{"qk_norm": false, "beta1": 0.93, "grad_clip": 2.0}
Each number is 128 + 24 x the weight over its row's rms, rounded and kept within 0 to 255. Layers, rows and columns count from 0. Numbers have three digits each. The size before them is the row's rms in percent of the matrix's.

# layer 3 MLP up, 704x256, rms 0.109, rows 277-310, columns 64-127
100:123102154183159133136163161134132158138164139068169109142104120114083102113135101094181090127118134116088126165140152160137189125131108121140122116130145088105137129143135154152103164146148106
105:152123118105100115159106137124131087142111075140146144115150110156121159123149120162138117173136191171103110114150111138152163119135172127118121152108135136149071154122080141140115159108125135
093:117103133157136091126090161096131117099124110142136116158130131159160124109098133122107157128147146117118134168105143118120159095113100131092140092130109104097143110141113228155131096140115116
098:115146141122096120129139142127177123133107148124113074128146147129163157092111119138098123137176112161138121111164108133146161156064132145191112143147100160138138100131076156119086146153148132
093:127100097094092125127139128135092142074109184116141170118142136128123151104112135130152081049115121145158154121128134121149141133113127129120116124150126131157126109115135117184135148048136130
101:126128111113106106132130145105115140108132087127170141110097149122092172164138125164142141130112144107138110129095148144113117107126108161121151106105144116107151123142148140137110118084118104
104:130101146079184140129102153158093123128124122129119142149129111123122146149143125115068120132142070142091123118118105158102093122143102103120144144155176134125175105099099159155125132136123111
103:101139174131130112107107112130126140136063112179117133186124096128189137097123094083120097167130147112124129116149156089092149107117131133073145140140100130096158090137109134097096133091117141
101:171107116125119156103156152061105105149102137129128090149124150161127124124133150149124158108119104157130132147165147127117153159156149160140168115138139122130110133103111145145108150127154111
099:128131160141128136135094088108100112116135093160132126112121116131082135112131126107093104111133144145124098115142104187120129161113151106137114170151138142094097142143115129100111181140113087
091:112121147123117132188132131118097147160102120186116127161077146127089142147156138139147147119090088121082112130082151099139123143105134124122085114107151090126123091116112152121135142155112124
104:125096116128126125142148162117090126114116115161107147112093123145144126146102120107117121107118149140154157129131077107121140168132133121147103164163157140113134148133148112118136084129157105
089:122117130157157122126159118114170138107121141084081131194120078121136125114111142136110096123121119138101127133202160119084135104141154119140123122146124144115157146168127144129116142127119119
101:090145108101138138084085124061144090137130127116125145120125091134149122154100107113119107131084174148126128132107152149128175164107110088162163113114138115116114150127109140109124115150173151
101:083081130154134132080106172119128127116142167141075144112149174103100118173112108162114142138118142118132130126131176094129183110160128142095119106163106145162107081093155119142163139145127126
111:163146103088128134123135134116158152156096107138126135069155144168147148123117130128138156132100126075122140128146137124090099107122126148151106152133120141151105158132117155155158121086131118
096:107144146102122107137121172128144128092147116120200128140152141117142120127125139088135115093117144162130124107145158151105112098138129120138136140093107148111169130176144142126127158137132151
098:094101118110127111111126133113107137108096145115137109176132114150118119136126111125155124128089137128129131175144137055105160082134128143141142161107110122093088152128125122162134083140122132
098:129128160151144132167096129177170133126149131132120086156100146151140093121130118118131122125084106130124090116145113144136094138140117091122142149166124133153162103107141125137145099182132102
090:123118133165121107156093132142146108141128156153132148144125081156121144134119094127111095149129152133119113174176129191121143106149131095151128161162132125177142129135156090107119132104108084
099:107103135134125148138111101113115115124133132112179110121150123145127147095131120153109154157129121108137125116190127123113177115127100152108128135169082152151129144083139118134122119140150157
092:158104110096115123148137152169162135115117144157111132139114094143084149123118154105098130119117125123137114082124139094158104151166142133130070100143093124107147131130136160095128136127175106
096:099167101097174108131148117106138156154134154103140138166160108132111107122131134081126126144131117138126126117071151129098100135129090148118131055135128123129111104137136141172086150104151122
096:129126125126131140121137147152133133145126115138167108092137133110099106107112140128140156116144179112124161125103119118091126119129116161117106139133161114165130148108166158117140158148126149
101:147112100153171130165104126115102121160115113136134111133161164104121123140122163136128113119135169156156178108091143107101167140128147137145135093135171122089126145165119160112112154102114139
099:135143122098119112156141096116128107122123095159110092171153114168129142108079163086118106148137127156182148127130129127147183145103119105148116142082131137113126121132138188125150115083109103
104:106146174125103112090151112129127136125144169111077108170147146149159133135099091107155123165117179161121106154113126139145145139135115113130149136095126123090128130120184124118141133142117171
103:156113114116096150131106101132151158118139116118109131102108103125127106162180116145124154130134096111112163141162164158165120094115104125156109131120138109068116119141168128080197151159102145
100:098116110118128121144111087131083129141128105078119143116116163102108101138113136132161101142094163129150149140125148122132139131124121153148143164114096105142114163109113087091128114137140163
107:144174108118120099135137195082122128128090074118131126098126121111113088142151108144126100118100101128138145150125117146113132161164152148095100139107146103149150118088141128103143134106082158
099:145152128148121094124136178088085120111124143101130149147153161119103129120143122154073117144175154125135086132160154097147134148156150122114119109137106151117126113124168162153157109127109141
101:159121137098137107163115124157106114135097151126114122124131164148135089135116135109114116177127129141114172162148144194110131107157119132145151110147140180131135107181130117096133132096133132
094:104132135102117106090141166121174147111089162151140148165126132157145146116094138168124136128107159122135119078150180109142158130121149140119098086165118140119141076143106126146151137115117149
094:135089160113119088112141133112150103159130133082136147151118134158155136130169124104173149135127110158115108160147129132135117097178101115143116172080154127125118128081138127163146122107089187
# layer 3 MLP down (transposed), 704x256, rms 0.0601, rows 277-309, columns 64-127
102:137117152127119111145134146118118163135142142084132126148109130103090141106125151131141108132198127119168125136107167088112128100088111164168127139110155132092135092131131125131124145104125126
104:179148130099091116128163096137117151129099170107111113150150096120146150107149102112106126121115098116145146155098135163106163117115084121153130084134132158115094170119103141147112136100152115
097:137101093116143110140123139088100158122124132101117167130149117117110127134152112170112109128125163143150145150091146114143131092154139148110151179164152164166105113137127158149179115138120126
103:128105118117169210164126109118131108177094151130101143145130119139052157142105125075179132131106119116133141124144129086155116130103107143165101150090162147130134086088113120101135122151111111
094:119154106146109105169143163171134132106116156112158129110162156107121138124096154148128111111130148103111168124167124139117139172163155108208115155138116137140157161140138152097105099112112153
102:120148120145143141112111137187119138132136163145126116107109133133125141103132158070152136156142111124111139098155158100103146158148185099131132129137133118147127093094132116074155141084128132
104:087102126106134134119148169108174150084109142160165099145105103148089139129107159137133144130174101166085111127079120093135123101138165108147140131156147158092142160123107107123125082136098139
108:131090178127073138111138128086137133129148114151112102100113128107122139119099142078131107108127085188109128110131129109155192118136203106149129118131175121171158106091118106136116123130140130
101:094131135137156132126156116120113118136133141171159139124093123104168126176127119115120146163174100116116199128125115140099159119131146105128133133163146152109106145094110089121172130113139150
102:117161104086155171124149165109105095123138121128152116133101109126095143146131115077130114144084141115156122175103108117099126122102097131091115145103132110077127140123113118139125142132131154
092:102152135098133129103146098091119151125196115104132088094135140140128156093103074130094104123081124141137123157118129180095107111138099169124128119169096142091135119103161106128086134118141132
099:109166132133108148127129144159132169147098152131160145123170112145106101128118121061108143107152132116144125141147148137147101140114120155092148124119122087164144120171122150140117118147114156
093:130129101140140129153121133071115149118086165116109130168083122138087187161142095117150091176132145119151129136137127087130131085130140092129110145135118135119149099122115109181094151103082096
105:164091119119156137106136141118125141150133125150092090078130146141162189127085129149159150116136133083115135126153124079090108163136146117105115105097116156126134120114132141111104170101110189
103:153149124122156146121169087153114141126081122081160118107139143151157136110111111124162129143087130163110130154133104138107106098163137090144139132168106120137114107165141140115142170114154173
103:113111124163125138093130152131158118151127149148138112140137160091130141159074117154143151131145139116090165155103082098166093124121095117107170127117118115156128146147142134135139142138110102
093:142129122172135074115124139138181180158125189144098130098130109137129150140121135097113170071126101108166138078116163095126161110131123124118114120121170108107076118127088121134159118145127115
100:161142117086129134118102137148122174120123144121122111163184141149124138140136072114124137135119089144130089146197141129124110107148131128122124191133089124108060111136158114150153075150136129
095:092105097121134168133142116093119128092163049127111127091155144157128139168118164134141108118122162161135137120106102154122123079161150147143132152137169114130115171156144109127117138137116131
090:118124168116125123188148161107111134106129155144137151117173097112165142136086074153097113138128129167148177143148116152125148135152121133125143149170113146193139143111119138106141109114108094
099:084177108120132128129151088169098127093095156141156128140115103108162099133136142169094132117153132125151129167175046113135165115165139131101122147169089161101113164136113127131134146129114138
091:134133141121122129167147114130174116122135124125122085100131115136167138119180160121116127166107109065184132131126139129128185137136126123136146122138118135099120161142144149081131116135124111
098:141140122116190147141093121107180130127109169065144081124102110148146150143132146141161108140157160144175134131114145106126123135144125125167135165121158148135117138143152123078129069138103141
098:107095132136150108126136112127145148127102107149152080145164140073087155109120172120103109099120118119108113112129132119148125120059137129109090099150149138111159097145089112122099146117147110
102:106104109119167195158103116102137113150071157116130088091077171078107106106131128118114087176104160114114143132116175122117185116119109128160095124138087148100133137126149184111113117105154093
102:155160116114130117157106093170153126129136158117139099123123085128122100118134116132130134117118146146099116158145111169113081161142115129132123171130105137092092149161159139126121122057131107
101:099118097123104141147152160134098103127158136128168098179103129156106115146096116127120149119137106107144166112165119064130129094125105122129104105154115116168129156119136109117124148101124150
104:162119148152131151095112118171148156134137135127121145127120104114093118124154162152137122091089131169085115124112121193149143103133134102153124123106118108128135138141142117116164131090141154
096:134106199122100136113095106120109133116123136126098144160175107146116155097153118141147153094130146128115132108128151188175097108128106104113133154106093105117142121090143138130129147125151105
106:130098115154139121110125085156109088101115129147115101146179128138126145147139142153151137122145117141124134087133115130173134159140156116179155118102154154134121128171136113116155122154117125
098:098139143147184187097137106154147126161140116149106189134145151109130116085108148109121113094130122120116149120151156134089126130103101125114158107125122073110104146153159180135098103125167118
101:094121143150111117116143125132158101143133122112123117111088123079130141148087103139151143195113120115173104137120170163160171124140157126119144137122150145121119155066141123109089128112165112
097:125139094076097127118137194144138112099124180156103123162138096165107133082105141123122118171147158119138141080145143128093135134109159163104168129180185116126141125129119117146127128145144159
# layer 3 MLP gate, 704x256, rms 0.109, rows 278-310, columns 64-127
098:094107141126145135135139117124126169117165122153139114120140121119162110118140089137104109110117117161140104133154110109114149088084133151117147129144137110163121140134112133166152183131110139
094:141109134116147189114176125142120146147117117117102128121102150120138119110113126130143118142123136142130108157160125153102145116143136144122121113122119107111147140140090105093157101113111143
105:097118113136101136181072126170129112160136112107159119128128095118087127143091121131129097153104098133096095075124094137148121114135157149103159142089085139136115121149134102085112150124128145
093:110119133130083135137094132202095167119113122111158128114134145118136102149133118120123126132165125135148135123148098130142124140153144122192088100164139134138130128134112122153129127111111148
101:133135123095141118117135144132137138148084109092143137162138100130138133151135127159098132164151151089145104081119140117120127122116121101142097103121152093112108142129113154113134142090142121
104:148119089104128154154131181137128155113124140127141176127113164182120124121148100129165107113133115110107075109093143130120145124094106134106140129123104101134151111136138144109064136114136104
103:113142116093176090137136089135134116132121117130114096141140124164164137129112157139117158136132152128134109094098126165082142155094092123128136145105113127131145198157145154088136161131117133
098:161131126127158134122123129101106113176131118126150127135110130118105101096160083096116121111108156112173105165093141129128099091111104144127112105155096107173129108136180134156111127126140087
098:095109157120106138140113112166144156140116113106144138141131126093143101151145140141136129112150125129143114080109161120172109124094158174177134124132135133183131109132150153099129128173173113
092:151130166121139148101171114128127088137106153141118150129101132114134120144135159086144152115124117134121090145127156117129097133145120148203152128145101116148086178096111094136127102151089147
105:119176129115110131153119134154134123152128130163139164136144134115139094143107131106093137100147139170123165125101116166122090112143112124140133138146140132158136125156133165098144142193082133
088:094118114132138160096146158136109095112112078176116090113140097110144107118105118094136116112132129131140101127134095147110142090154143108108148116104125104139148142145117132124144157125153148
105:100137112115123098159129144166117111123083079163099128167123171169160137092074151123104117117130173144100100126156129159119122142126148123106108127141107171147102134112113142143093118098108164
115:117135133094115135080142138120151133121108142116091146122127185116191141166120124140131173110139102165115123145121154136095123119135119105128162172079106133114153111169107122093142128167094139
104:098195068137143123123133105123161151156135155118104141108130146172153109145136148137160155156135140106134162106119115068170114102112131121127127140152100111152143143134119104085147111134145135
098:135109114107100132197100119153140068119110141127114113154139144116134136125129086122121139110182106135091109182130111169114126155185093138194162127107131130130140090119159092141110097143108109
093:113105119105132160129118136132116133085101114109130139139134150101128124159127116132115114116111150138142147150134091085115152156170142132132094143151127112120133104114130161105111120122135146
093:118159117117089109090109153127120140109121113144105149162103150136155109158135151115158130099042125182111111146149131163123108090118092127159107179124146137150138138129102088137133096100150142
088:160115127111172140158119147095130130144142161161106100149138114160155131132170063116139141148147105129110106137131136190138135128116122075104104140092166113166139122115174148113109133131117074
099:124166104136134098140178157134123133086131084150130125115118144108090097147108096131124105132137110090168147145148136174154148119148150125125126150147125103162133061124122094131117128095084115
090:135102125139108129132122110174097121122094104168181113123105178112115111139136145110201084093122142143091145161132158114099113103100111139150131152110168110141142137114170149123141127131150132
099:145117132128137109102084102148107124103169090163115131122152143106126106105120107118130137182096115147081143098139084143080117124097142098195128120091133153105100118157152109159144148130071133
096:150105125149125133159095121113179096093096128127130152114135158141102152142116118128099130147102132126098124150131158096131101098161107134138128147116156154141092139129155105127145110104114111
100:130147117161183105106097139134105159116146161143137098156141132137140152174162131144141166152152120067120164101129147132086121155113150118108148128124150149109152088091166146183091150114108118
105:124161100138135094179179125093161100198129122150144104189157116126104138128116124076115113164146143122114092160109129149107138116121143144111080163135100091104114126143101157129112096112141129
117:138132123131121131145129094159152128172116122110118101117104087081134131140138156122116157130156113099127129197115132147058087125123152121125118171099118114142104118152118141100151131181080147
098:160130144136091141124111118166093133145122124117124117125097092129136134166102113144146109086142105165135115177090141151120140092156070114148178120153102136115105129062130137128153124094133144
101:141094077124104099131133076151124106138144125106107137101167170086130143146126146129162145134153132145171183129099137126160119108108152161137105139092152157115133162147150118083084110133135134
102:137160113160174120122144113124124127121167119154097142127143143135159139134173124210114146097116114139115186091138092140173123137190164102135149115125170148142138159134138112110137069111183106
104:137142151125123103110183126071146133120116159113107138169127125148127150120128112144130136148131122141148082106144174142086150115141164127149131087109126114124151119143119141143157150124079161
102:125099129156124115108148093124137116128124108117087148155127164112125145152140138128151114118098138141123095107173129120118081112115127111135127139130104090136118151132170104149166125128127152
093:138113126104155138139156080136135111107108164186103113119108119116095117129138103137118151149170093099095104138122125137108202091113162165144124165139149140106152115106165163129162126134092073
093:157121137146163123120132121137190117155119102121161111131104133124162110099082107134092131129167080118130119140157135164130108093111137146096157069114146126116106120084157110155136097161080134